From a checkpoint of a small transformer trained on Wikipedia.
Architecture: RMSNorm before each block, no biases in attention or MLP, normalized queries and keys.
Each number is 500 + 40 x the weight over the matrix's rms, rounded and kept within 0 to 999. Layers, rows and columns count from 0. Numbers have three digits each.

# up: layer 7 MLP up, 320x160, rms 0.0688, rows 153-166, columns 0-159
# down: layer 7 MLP down (transposed), 320x160, rms 0.0689, rows 153-165, columns 0-159
# gate: layer 7 MLP gate, 320x160, rms 0.069, rows 154-166, columns 0-159
up153:441465498530535544526478523535418456442530482448515489507565523540430505505474438462535420508464491484514468570521498500495541558482492473509502487506541577509550482544562525490494514557514575436440488470542475499429497449474525531425487466533557514484490502510492501461421423571516538460544537526453514503474511513488615576486421475438511508547497526518518471488505451495460437531485483467533444481482518569408531456495538566506592575421518506575518519510489425527603455422573585
down153:479471545433560584479466456444466439547472548479568485492504522570497499533495514497471457499484533554501473465473632489518545492432496527485526523556527526503582541489555540558546501551538556501478550465546413482533486567435501513543491488486449507417487485509549523497500483429513540388556488512498503526458519504463520519510464523508489528513531521529424465415559452531490483515424510469489537493436517509507410529508473512483525519511433503472516490538541468515465455433493503
gate154:528542515561477486589419460499540556575452515474537467461506474510453502523497552560419548484530553528428496461550500462486562445518477500431482525494547545488486507478483448462435535488510473491487539510499481506591472539533462427561503539543514471475455506495474526472547546573535450429425502517550485525458540477529467519476503558500456467516489459579492558486545518406435487583436519560487505556489506503523491541488526491618456546500416539465564448433564464492479462486498517
up154:574514537496527463516517550564523472476539593523494448522503464452418501451550433497443498519455466581539486536463561528532449486523459419470442524526462550479532615503524531476475463453572468474526446384478496482487459509503517528605421496488445511555473442541516516478447486520469450445611527406469453536474537471500588406493474472497551488555543482459491429489493490541512449528415446459520522468520488548525395574499460465504539507456555424509479509546448471577574544507514485
down154:505514451518496486472514510601468412479580531429561581529497491522457510528472447531466511546445513564422464492457467584455520528545567455490475554503478505486478493475448483463507463474527486569430407433522420497458489546471579489485401492537518484484542454452494552545473573453514561454521468542525527585507531541527533541506512566521539521525570546485547438451486524475524525534508426466550537553495435464497501533486484565581567524470448431472465534492471448540490506468384453
gate155:513510523538537540517584422509484522497516491495468509495489470455574491514443529499528488490546441512480530561506476456485483504491515485486495509469556506487542450551456482507444522544484502494424531461507571491492475458480501534510510465508526504521523474580541499522474469468563448507494501494470498474475467527487520482480492591485592504495553562533490529527524539467487502465526526482508534510517574511508564504486561488512455575569480589499510519503512482532492490500494500
up155:419446493528532597588568459485557543525478456455501491435498528469566408491495567582506506490518477480494508539574509545490515499580514521520452560441465428525517417476505534442518458479512496492544486493501476538489496497500503499513502528486506514461515543501484465479443501507540484423440519479446443450457511471484485512504460433466508452539478529482581527483543489465505479425528388515480519505525426493488466521540455494485537503512443519553486535506518514582512521503445497
down155:570536502451511427441481489521505423487467483566400494528506537491495512510497505500447528553457532520489477459475502516511523505462503517514498454485589516509476576505435466550494530500479566450458502515481426452546494502551492513486518463492500497548471455467475628482579522466477526535519484540492505484515465505558489515486559547542539544480522492455477523491422511500485444547426584535528459509474534441565551493470452494518508489448517470401482483486468476415496538488536479
gate156:484467490533443492571521498423564507458495494504510450493516548539549542513489470497497415504469505525482482449439527504448496428485506496543424464566509486512475427442578497477460425402484525403543506535442466502457547497517509593488471543446449440553490441463517516522447495494494456537439582440532575499487563573556542488433464517576485485436482570471548514506497494469555523519523534519454504474474486516481471457453484452579481506508495537530491442518543521556551525485485558
up156:492458576494521564570505483455506498522482444536499403499487462515467515491501493477545478553499572541512556512478535510420496496575529532494473557434500498541488517522502434507497516438476554520468487515513432558520515460527455435479431465442503484514446521525574457534477527531562470570410537437454371535425493523544505447466510452497523477452535495489456448508503536497526550488482477431568507505496432501450510466492516520419538538437533504536467466616568472488495504536505434
down156:447430514489464477536516504438489556482443483539540488540563512469519503460525481521533502540572456497510468482493511465500550499508554497513466515564477524447523465501571443481538522524425505516544549493509542501503506492505501539433445536429499525521465566527473505499483502509522478486527494506436420533571496506480541558420469505494504437539451507512494470582495497550529506492479513480487578504512400519528515375527576525501527544531531518503500358483541502512585477485404505
gate157:487456518548574485511507442434410514518571553517461499500522480520469459558452565430510490439501523536510532499517466460456482474489572478530487477463436529552488499500576522410419509494518550498493506486448505416506488513460517459551448468454483346502523564474570474466481516503490476519523531492496480519572422462421476452498529540433474534486532481486511508476412480427486514465449460456486572459446547425484502521457502458557610483448464544478535498532562543483564486517518554
up157:536522485454476509488465460567432499502348410520558504445512520438473448529526418491508574486459549465572533508421493575568469475463537480537590518521544459494427469403490551487526511412484458446497541529465511548486490491539493542410514513563517497451480508509438507536509500446474565533503490503493476531395498552494535584454571537494479486469502512523493459478532446518594496544511516504587421472534577475511505499527486459512484444464577539449428537443442459504540559526460500
down157:516461533482508566493494432475448528393508454454422499507443477550485406561572535517475536530503524512475503456534552446493515526493533454428483499526472520554441485563584553485437511562531646585423440470477473482495498591488519489519500487495505466437530598519483557497514501541492467492509565524457510500534473473490473532541466443485588536461463421403454529470405465481553460530510531526532562431403536505478497425462513495478532532544402494538520460593458487534453558474496540
gate158:498439490517467475487579539462519444525479540482476474514480507511525462445421493523602482513418501456510528481530476470559522486546465487448466468539466496484472546508503496478427489587529467557493568439516549463497517523476502527574543579467511500495503526564549474435445495483501450482585567565441580475560587526415455490545542488524520466496450498521544521496500546562488477508528534518483559440563473531554492532486470513504460433545508525534500502499535447428418518495485455
up158:533462505490539585501610447451536450482551586409543475513499484613498511518479523489489522494471545480516519524549503487488500482533475471476466452523481496504503447483468518491501470486494514515533528490575505489422489515544570476466526490508612461524504529470496382393474551492524472599555520521556499482518497491547478544503545539453517487494516482580489464476421548545532540562503493549542518504504452415529498489484479498541502544557520490521503532491529485514510523544441515
down158:535521492440485441530476461558490483512496436522590530525461555481490451473527440432418452525566493513487533489448526482446444470476506535511486451471525543531510492551520476483581515539472496515479447471495504547551430451489480501526483542506494492517477508491544474623525499515572437590493541465534424452414535482541487562490481516575534517475515514536529544475516470583481506458463547507467559476522519522577566485535491501481557524442483499474510556444470537491515533532481445
gate159:537555510488504481519456528478441533504435507472438480503498497495508533508478490521488478556472501503539513585540601485477565499462525473508532507546559399487479453510419510577438462440393550460469491474520501488479529501481499479487538561464458497525477473522511530486546535428470507484437528470601473448521489407556445558503476499463496518522516499569591524511591506471527495563467497537495493456507474417453557509524467530482523436459482538480501521484497477504462525558521496
up159:478482468499589559523540558463614515490553569477503486517499498481519523436505453471533521545472494458492568499528514509522445476522562511477456521459537494572430514493475505472512480483557533525496489567528515471443575529500512535440464536519512513478511529607438420441531558538585477486499524491537511527480540517475525443495443524516518523504450478487570515465505479471522533529538423469517523436525407520477506500521469585513515450587503548410518451530497457452477523498493467
down159:431464552509493514493532497452481515533452519485530496503504524482495520491564466583466509451573493510457503470535552477532491518550507485490486532519453516465475541512547499499421445482480524505538511468439487501451471490528523531475566492439517456471472495545533543444547552539486523501530553543474463526442452558522528523439462522513529521479517488497509507493483454399521473496514469617491486564479427497432424593498542505475490459518473539460464554496425443445522466503517467
gate160:497484516470491516529455568473550529487509563504549497479521562423486487582584484520463484580449396478549453453493545476438519523532454536539467432526477557491484521491480428486480489485412521471424523515529512457529511420481429445488525514487489521480512456460435574485501561493549542500471506513482548508453517496502512466471485498580491515462564443493544544516523469518415521433472472533528487463489519510464414545547500501510471503451500475499538538499448449464473504511562518
up160:442531497504442499530499513539532529526515482487494459451524479492518568506501476410492499560484499532505465500402468471391518471523514495413519513440484482514408443467536536601493531506472474493531492500483502538476480493552451506495494539483410465444505581535506563522421464482489488570480481471465505406459519493576520461463492493454589517493457445532480450427576533466479532433519470534472434463484459492522472533531455537488549483542523519526461480459487489419409500507427430
down160:536478499533409423481494464504555565540493517521474525518551498571450476513504566532480466410525518476536587533384399512496524454507502560471541492559531440466479487430525450543457467411526401502494548470472503461533428562515508445511481494465472484502399530585529460488554487434445496470498494486501496525459563428531483539495510443457457483486469503533442494552516496528531553496547545460511479553531534541420570507471477501464561555541526539563458519514475517450464576503504467
gate161:571476490505576486471519545467473496522460536534544389532371536410567526544457460491529531536530448485570473426524560498448553464540492519557550504548470489510538478540459515436516450590487454552436509463492480503542536496524504416425491480510528438503529513488443533491478467533492496528528512479492479516523520557474502461470550523547467524519529467439509566493489525482525456547435401564548506481496450474546531482503416443502518550460497514499549448501483521435538461536509439
up161:519568496542464422535541476476501531525467467448509412450524459579436493483573550600517473454512450601566433465478431515531437515495518513504512469534474539481429575440483481512557508485516501530509562491583511473517479445391466496534490472570462532490449484413458424538491522490480510563453468462531535396548486470534493469514509445517443545442555471490440487443512510455470517481506538466490565549501478449577593525502448543502555487467521528452466517513514466500463495511415475
down161:573492469517469559464504456534505390464585550499520462530518474542526525474511491529473538498475523522465539517478543509529523524544447488458539532534495539527452507455428499458535434530558546456503567467445574480492497562479508463455520390453498519507521496438613455534388456417452519481514561524504524562485480575523498591460483560477526508541511529423496478517490507448519514576497465485579491491425461575499503535437456492504507445408474487564470477432507434471454480508512552
gate162:608511445512527529433520515463450538526495475486481445488488445611475494491501514502464505471452525480501454583499455528525443516490517470458517569477436404486529513449517479482522500519552459565513549498541477506518456527523485400451533424602435441548544509478494533488533503464476430495494424537523500534476491468523512518460434505464480531508544462419508483507558576547492460500456490387521519534520460468564539519539477434504575391514541611538463451499548526547438500483616521
up162:571450442456483431544521458406492574461466525469453482504542521511538580493578488493465537596478518515470436498475564474462499492518486471493491466535528417413493536469423455494481430485598511480497435559504434449498433546475559542485482436502454547542508533465540532517501488421575477501493458477511461502398515459480464465522451497526507511461497449523483470535466535490483555511552528513514527467543525489559519523471479479510532474503511493520430503510552468544464444531497533
down162:415531427485486495509535506510484513484475550489557534469489513573456519496566502526508452494414561481467487481594475501506527511430523518521521478534491583492434509523479489464492504475554406459497452483496530422493442453482569538496505467528497517465530503507543452506489502467479509538439536540528537423554411491449576540518545529448485502564571446523464544509487481551494495443391586553463493461565527456498516490548564511519450526523538471480474541550511516513533457425479479
gate163:475512506514519560483521493513521558600449499494401528486518546517545490502465478457533553489479541497504495491536503472540512503532506521547560481541494491466457495485520534467484438571413473562489456463481459554555459439588571505530608518517490500537525456529580491496456475486526465468521514449444510578460532544481429507484486526509482493516527446495528529516504406489508495547490555586451474562526384516600494447448587464459528516474518552497521416487451502534524562436506496
up163:415611510511470503563476438531464460551450552513490470558469516457534465496565550486402528480458520476462495550457492496556502491457555518512434483552472468467503424464548549488536574506397512499465559414522427517563501497438412436474532558456478449494434532484473500453508489517472531472418486477501509443492510487534457530536452445455514549487566517529514474525509457536516505472481532460523522479489501444514556513499437477452519427506538512502524481433523470535489512494473557
down163:468556497500490538477439508455467547457436520545494572446547562502519484494477509498521468486483496496468516511582514425514501427476515493512445608521560478460567536567538470483583528565540502486464585593450466546473539544490503552526532489530549560507483475516509451519455456545449509466527553499516465482603394443467537464463496493471447494471556470504523537449454498508472474506477487512472528513452480479549505550475556505502509489494512492421523459479497514510545559529513508
gate164:460497533479524468522417545433525499489527489484523473496489483463471496544522568595506525514600496548481468496501508493523547395471548481492439489553529482511506516551505508553468488545541485494489494438508550492504514510497516490526543421479505379487438440552576487562469493452541493525515481515466491550495435561514434486494485590549518482491568485537537468596510476530531510554544536526447494495563488473517474469488568524452568531479533461568493472481455438546475512516510438
up164:469562537498487568526546521497462480490501452527474526544478496519566402481507560519506489492549465511542497522540520443480500531459453541485475510485453495453485474580463604529492558536519479457462530529568548525496550513456583601512460536544488491478539497466526475479467430476510591546534501477459439557532600435508436512537473513504531467539578526541439502464450457544540525539448519460481488545511561492516550494420519537550473460475471459431488487574473480466536466580474504
down164:509535470498450454540445528414536466549423486529482443513535518527552445536467487505480462471512523531543510461545502504387454522439450505426465530482521401485501484508519533432503547545557410517493529481503514472479464540461497571542440479497535590440511473472524526484565463472573474546500450497505518518521492506487516460529498467567502496510455482434548583455457517511504506477462527428487444458544508496503438519485483603496468473486555481546506537544455474478497494573501422
gate165:492508481507487522499530447462555500446489510490448513482544507537432480497573463523544448540451489511534485507502457481477449479482513518498533480469479520492470501473542492484376480434529421418571551489453463544472532542567535545536551498514539470470528456521496452447465517504496503459578476564460570473475467488468568510470481462603496517568474503442464545530484463537501468465505584551426509455486507516478546444503504512515485550495528518442636465495413554599545474396551509
up165:534478496499500518501523516501503466502575495496473475535543506393495516502481526490481553437459472506515483571561451523481476536518511507507482479437563523567443517504499568461509487419516446448515501517505411546505522532517549450548495481611531490452586462440482446485464520470529502555527494518550559474409478571480432475502499530479496562479522505437495561496449472553555504510532494569501532498459444558542517380497484497536505446534491482574530481526386519570448492452475475
down165:456509575510510479469580477543544521424513445467404471423524441460482537518524494491492430523624517488437469387504485496473517537521502424594506517513493528522460452426508476485511481519474503558527506496532448513467460421501542456546490513466481461544472557507443558505548576392470529551524538439481496524483490489481427466546497481573418565502479497506469513504489498443568503546542509455518561432552468561512478490538467587583479482467509546509488438544465522526573500541495529
gate166:576515479547559530509433477504510483428557544402559474511495454483442501540466503534494478616483493437576544444480557495489508468541486484463494575537496476445476481561519536527491528488429495489497477481546519506551481461541478468576530453500520487521546516514439532450457512476485556513537509400498488510430463582442434551520546512450539498503494530512488533505552514578516514417410477541528455492582470507486543501513524560505593476497483541520461465518505418471499527497483547
up166:587512485524481520545561539473451450425580530492537505582496553453507479402441451495508521522528457518484524528525510486464576429492516491543549472497461487527437476509477511558538529542466507490500473496532461508529490548562433528512513502494502594468441470546497448498527549478432513548521508537489548565452475524497494529540542466553577546533519465487510473452586485520497551460498493530536535503504490563490519553473474515440417527468529485492458445453529505522527478395538501